Part of a small language model's weights: MLP 832 SwiGLU, RMSNorm before each block.
Each number is 128 + 24 x the weight over the matrix's rms, rounded and kept within 0 to 255. Layers, rows and columns count from 0. Numbers have three digits each.

# layer 3 attention query, 256x256, rms 0.0789, rows 0-99, columns 128-191
148135116146161126166133161108109150118127172082065130107115176211091160132102125150145143066104103129086115132118136122115088112082155153131155131101145152177146108151161166135113119154130021
125122120106112145096115120149160157123157137114138118135110135106121130153118120127132131110123120126126109099105106104137114159130141106158098123126134146170139142129150142095137141144138099
143089120150144098098139095179143096128095155110125172149123126118131137097131146145099141153102135135120127137145115110124117116172126090128156144136119173133084135116130139159126147101157136
152152107138124125178103170124125117140124125143048148112082089169119158103110123151127147065088118141090135153102116118141128145109147096154134129127140139173145138125153167088128111208157130
123165128160111118125104119152128150086143152129143123119177104101126105126119137126151115134104122091180174119129105118112086143128137122141105134143132112129136080116144148167135137196172141
144093147116126095139156162127114117116155121201116141127103123122080128113138130142140167092113131098133093126109103099113148115119151143124093082137130134141174112151152160134120105155131136
129117119116137137101130143158174088117147086153153104151124067104146143126123100131108156148116114119155119125189139107129182132153110127121123093152126129132090108145081111124117165087105138
148171144069102137077134099122122140173110097132156122153134115127148145124097092104121153127148123137159131110154071155171141166138110147104118112170124122133126102137123107075135185116147137
078093121142066115124106160141152138126144147118123129121130195139135162099107152111149170109119097134154163133126126071128124159119139131141108141087157154106157141159121141132189157158172137
173079158112086141129114117117142150135162138098135121138133169120094160135137134094088152146126164104130082130124098136099136129111111118110123133076111150131102160196135109144110157134124121
068127091131114127113119099115137099117146119099154124128106104157146158158139138124108143174133175164146091121146157135161152112114092094144115127162136119085132125106105137127145134103091166
108136134088093114102128122128125140173104116166155132149127085102139090129143119104128105159110162137153157140149098160123159090153121125159062132201124065123141156125143159140151170147138180
148165164153134103132121114122135151113100144151131163146114172152083104162152146116107099147132140133157101142092136171124127110163109121125122150135113114122148135133126113133113118126130170
120109102153117123117124096147159106118105124102155092137123121133180090134162127132119095168139152107153110130132140114115119097142125124123119164168134145097134108116124140145154131119132158
165113116146108124117076110129115135103112126137107124119150100165144134126122120143196098135098130133136112113130120156097109135125120117069115148115157117125126218118156149142131140149110183
132131098130181106132134101121127122092121193138133128139081131115161100165137135148112118147153141147118131170105140106158092158143136147127135139108125097121147090132090126123146128166166138
143131127128178153135128158126157100143087086108142104160152160153113108117153116137110201117187160172146078091149149128094135087136078165061151106168119124116084176127076145134103122075063133
117162107152159124128168114155141102121131067121161131155138143118152096125175109104161104175116170134166149124177135156125132102152112148119118112164108168101127132102107100121135156106129151
171116136112107158105124130154167165109112157151146149147135083070134106115124098120106135160128112135178142166147102138122121155135154116071111134151096185113113146163158123105111127088136106
156085130122125134144111148114105125137119176122126150147148143156087151159120110162129121122085111079095123118112126146103155144091132116135140086123128091124098130131097148149130107152147123
109162159156124090124151105089168147103157142138153063128088153093125140128146123106166137151162135139151137127128121121144126098159146161108112141123150159128138124140148107096108142122107081
127144133133122095135143138136119131120158181127137098099119110110123137090098123134138122141142120135148187171123181146159102103095139124108107139095141126108137110133148090139115113122158134
105118112197185088155171102128146071141129084123156090180169169107092071117112029114069138153172135186170088111143125116110111082132137171101111109154127108108099143108106156113112123104124181
137127147096160109142130140154119134116154105127128143123120111131105180139129133144154175104103145136116137110114112103110136144120122147147150058134152108118143160131115148123149119120147122
104112160139130131126127136092158129144091142167119104153150146160095149107137140137128136108129127161145125109155122142134116125155116151139144099149126137120111132097111102135113159139147131
119129078148146122109093140098141148111119131107147136080075167117150185127147182108113072152142108079098095106110152076145121162132104115105108160114167147125142120119142137113151130109154160
162135147114096141134114143118127160144135129124126119119119127142134110133137151110148138105097129118121129110101117091134117130158153125092153130120151131156150162157150119110160121151127111
127095107121142143115127121117118112158100125155130134147138117128098150093133156137144156113105122156155119120148125133101153125132122136134126093163123091127108153095112137141086121144146131
153123137130179099105138153080134133046157155148123102139144129112105148099097094153142134128123121129090109146129147108101139119105155166104149064107132156144134162134134104109103127118124122
149167188113130100151164160122163072154124117140171111168103135147117068124135127137114102145150171139166091154150121124124126146139111106133105113152147131081143135147140102096128138111102198
102132112110144101110104148132120112103143138115125116076119141115114144148125149132134129108137138118123137138124111112125133129129129115136103134114139161115134135153142068106132130106149098
118156135113143127141108075124078113163127095117121137135096144138116131178173117122158118138137144098098141140145118103139108146131113172149077109118148099070156162133102107099125107096119157
097155136097146170146114122146112125149137091128095147134118116173135144084100119152179141104145097132111151129113125107152104153115180110093135132133126086125121093140147128168106101080083124
138120111127089132157098130161087130116179163139093166111105116102126173123106124153151133103122096089092125122084117126105129175081135088164107108090141130163139125121152137102135094198143114
116106140123154108111121109153124100091114098120120140160153116151122141115122121163098142152108155174134081129115145116151118104105155117106121142131113149145112184122109136126166083077113129
124111101129133150183072147146097113127093093164092161129116130105136134087097109162184102111111133129128141101091116111166122110130163116132140116144115111178124107128101140168099136122107110
092102112122156105121141135149122132120150129112073138121125127166140144154126146156148118115075156103127125097110124119112140148142139065143112108144151162150135105112139136112132130169105120
108125151138150099174131191105130145098144136160119124140157199113096163090103114123170163091099119104104118104144139120136130147101123127143110099098157145159121097101141146105120129176130111
148127100151162134117153111166149110137129125150106127123137139069130127123133162113187153113101124112152140107145104147116150089121151120144106111126114132148104158157115104134147117136108144
179167040106157139138096130172131144146139084137083124110085132122138144112131139130190090076107138101100094075113125111102112116131123130131120115126158169172133143157144122123144136147124110
119155105111133118141106104122142128098133118132114122116111148151153160123112134158148115099109114146069127116106137099170123122092140105113138158104144120093149143079140119141116099122126107
185091150124047152101066118129108184130104149136132144096117123096124143146128194106158105142143123117164141138098146141114109170129127107143088162134121135147139171149161116116146137134124134
170140084064120124113117112134141170125184138134148155069114131165099098168122141081112127151118137118131121140091120110084109163155137101133156135106109103111157143173129116116150141188148117
119097121129138129114132155144135129166145120144102117144168099140099078099125121127096145098137069146126134133133114152085136105155155133143157101127115166141108152135135152122094134156133101
119107169167133131153116082138157132127131132117122147155089139152114107129123154119081113123132116130098117066127111130115133118150112111133187132096119130147108144120129161121115096129132120
150075109118179131117143109156117063128099093110124120133093087136117112111149140146138101133106173113127076123132175170136128085109100117127137123176100162124109129141126109151119082083089159
136128132131113106066085132141143175131116128089136099109124133145153128147128175108172094164127110090140138134138120126081090151151132152073096159109133143147154167088158101093162162119127125
146143120143141139159145130140103114152068089124097128151149136138116098123148068157086087149168101117124089174114136144080131096156147142139133132112129068113113090131085131145112131102110129
149133130120178139183153156148106129133108122137135121142132134126139113138131099116120155148173149139147145133148155148135131080114097089092117206161094140131116146167124101150042116108078135
116152114116124130117151137091162124115130101126133125121164093087113108122133108142143145137117126152110149143137121103122125093105141147144135111130122148142098151120104097163118116104153132
143104117083079136055118109116153144155138149119155124144141111113100114140136156069098128149135127155136109093126111133129136172175114110157104133117119121120130141132102123127128167139168140
154131124079138165131149108148103128128155146121129115137137185170128148130139139108122161103095115125109136111145099130096162148147137106151156129088136117101127160159165146130138135137137127
107113143149097105138145136127130112126140154138166133097112143101103126141133103096123150127118102133112123120098102131132121134125132107151099121082150110097137120153134120113160136106155136
124140112093108093120127152143125130111137169136089109098108107154117191142088095135149114119124110148136162108108136130164129105116140099133153133115132103118173152114138097127127128149184148
119151131173172063139201128103148070154156118197132102168147147133117042086142084128115149130215123137183123167129162139091129106105153187137118130145133156116126126140123124139100146128126163
130153107098130123103115116133137129111111129133126113138134145144128132124099135136121140104124153140136140104134115111148135136118132084110118129149134126151135185082120131145147129095146117
154146140172159149175120117108125081114118154147115106125124144135114113113132123162129159087124111077109124174091119126134121102107100124155127140128110173147097126087131141136136129099093134
143124106104089125090150119114130136113154132142155138114135146099150176159145118124135143127126117086122147113109108113129130133119105122121131148093143122129172132105137138082152144139149149
119139154086141136136109138103133129096108123092103149100166120134115102137135140175145112133131114099127173156057150133114124123129123140100179130102143115118119183103107128139148139155105137
109092079110117142138150109161136081127090089156101139142127103109131142147167141128129090150116151146144081089144137144106127115164115093121097142155128111141142132121105138136125148123133177
104156133165110068101152092128093138111157114113137093101067146117134113113112111100120122132096150120125137169153156090145121126136158142163086101103131162129173105166151101082156110135176177
123101166110118102106104180090175135145118118162149098145137083076098142111106148139091159129131141141165136157147144138102095108136178119083083116117147152159130151124150119069133121058124119
090124152135164114132145108097168102085145133126148140115165138104142125109115113146108169108156118105128152154150111132132136139134124144161130127113108095101103081132088105133109120109082065
120151154115088124125116077101104154155133175124143133133124160124131141166136131125113154160136148102128120140107114118122096093117138133110159125134155102109112133092139127120119158119129130
107115181115104119109109149158121153130175152132154136114150132126125115122147134120138118132121142084178144155125149152125136125131114129127151101117122130128141150130126134138132182116161160
117112114171174133141110128131127142127168162138146150114071125112131129140135136147188113114126045104112140124101127102096095149114144114118120094063123145148123139134141119114117124144118124
106164134156151141126121151074170130129117139146134136121097104094091173138129123120096147125131139100138125154131122125112128140122126109129077085114120115147159104154153105101153110092136139
133123132158164135227124141164090089084131173145100120105166132154117130078129123150114143089133090132098121142093142124157159100097143116119161098119099105150136098081130147170106079121105143
112103126156111123121116091133134134100110129106138170099110186107139152138159164106143116131098108098155080115110117128075140128150135153132107147105142138126139152151149115119136146132104137
110121140117134103158136110062130136095174188149095100133076112147103157092108121155155125073148097100083121156110105101132119155104159106166099058122155095154150144111148110104117117180147109
129133093156071104095142107143141114132135130103172107113123183114131181157142112092164127138126049145126131106101119168140158166114140082167093109136125156091145096135137110122140181136152121
125191125132181143146105152130118157055131052133097076109140159123140133118135115128142117129139138148086175128176147113190107122132107123059140120117105101155142085129147091131104120046104077
133099072108140114115129156129147104087153149163072132101127110149158149117122157153156161085116083116098143135115147078142137153097181099132091105082157154153127167127178156098158133151147135
196137171138120150121098119148107145182071160085135166120122124156126097181097144126125137140137111091132103118112081160105158145136108119127174122121126128113113180121112134090129143127125169
108138108090107141101102147154137179175126094117126142103098064108098179142134159101117107157140149127156153088151126134128131127145139063141133162102126118125143108160157138125151146117142145
099110119162160151172167149171119116095110104134158140132129137116127090094153139128127134144183140130146115128137150164126112114100136120135143140125128150114083131112098109138069113112072110
100107104117094163101108127159126127135113112165179089126135136062155187114140109087125110162123134133116103104138105121186141137153099121146142154167104164103126121141104138153133164085141137
130137187138169140121193111121163103156135077086170075150140139112150109103146130128094152161157154161122066148190160156135140118138097119088148129163122131071102102137096106150115148097071140
133114087080114148130116139129119134120141144119135136121115134133155171114117159089097124109104096162106116128121098141166116135137147090178106151097147112143174117126145114137203148113158108
131097144136113140148121127125157103135091103140140149150150109124125116094124106119102134133152140109133156131155116154148098135149133122144134099155099094084127143141123089105083116122137173
112130126131155143124137147146149114155128097154108109157137097184131096146137133142086120142140141137160107112119147159136103147126120156111130143125098152135093140127152114158112123102140127
102147146134118107146147159156149133125158120121107130127145154137160145113086082120142160124119112104107119116133118129135155123117138171156114121127139171136117148106120116106112142092120145
137128147154153182161117149135116127137093078091137136154169117150151088132128144137106092141161131176159133106165144180147150120128119120126176139153120086115099091168107145146095091115136139
112136130112125141137104121120126153128116116105126140126110137125120176148136149130138096141144123148111127096104121108108100123127136115131152148145125086134123144114131112137123096141140131
095140086143150126126142150135115105113162120152139107116096147121134129083121107120101121103120143113117093138134131094133117111145137135131124119117132135118131110136140086116104131129088128
134159110147149108115117209123118151109161139141125114099150118123119150111089132122145180104131118122151171161152131104153149103136144137113158116098127121154163154123135154123118130079125088
085126147132117084136150148127155116162132124153157089171116129114123124103124086094081097149154154140130133156156182107159120118092120155117114112133131120098158145139124146126144168114179165
104137120153104131122104148124139144155138152129089076094134055142146159143072150126137143090114151136120127146108175128107136148084159102112111109105163127166141137179131144110122141158143135
147159138154088108128116094115159158159177129147161123103079127096099119142113181099149121137093128100094121116134148105146141138153129095135075138078116153114119124085154101114152174154164138
125088138120083140121116132112138168084201167106101123127154131128150113121115125152179146075090120110091121116105140113117092174137153139131148115119141146164106172112152118093137127154153127
183136089068095119107123118115113134119118107136127153133112146099145081131151140120124101150140107123124133123107108115130149162171108155119147117136129116098130150143146068127146136161142120
126068121133157146109159130147140087107118091158134140160123103101145090100172125142119118144150175133138128131142157143124098146118105095146110107173108135112086127139086139148107124121108174
076091168103143096118135133112098139108160102135117102126129135119122128107115091145149105133129150105090180142141130105153156161097155166132128111102151156135175106159139102125173131125154143
128110147090115076137138157143172124110132155141164127125105175113118103144084096101084141142157100111148099168123087123066137137142111122122072140127150113106143154109151133125150139086157154
100156100119163144120130162171138121118107118160143135138120123124096150131113104136152140111144144107121097097138133130126150129117096135078121139134139108121084122134124116127119094082142140
130080107116184127131115131098119110142101113156124144127090104110144166140128129126107091140119076080114098162127112137133116131149122093145117110115145160116147096162134119117132118128118150
146123146089117132139120147139150137134127137144128111157155162078121111152121156137136103121132096099168128100115106116112129185143133136118133130121128157158115158141143141109113121163152146
151174130121073081099108135071134149113195174121121129098112146179091146142079162127129116085111123109100146160084100078087109131122167150126109120103181158153160157124182153084173180173160126
127149154090136132137136101107135129132102124156114133117134140133150093146107132138144102130127155153133141151116130123148099163140132127120091107122124132131139114096107108141140151143179128
130148140164143094150109117128140154137167134113132111117117155133091141127125145123138137119140106110125119102118118109123116173134155139127119110124140166117123167115157149150109138125129140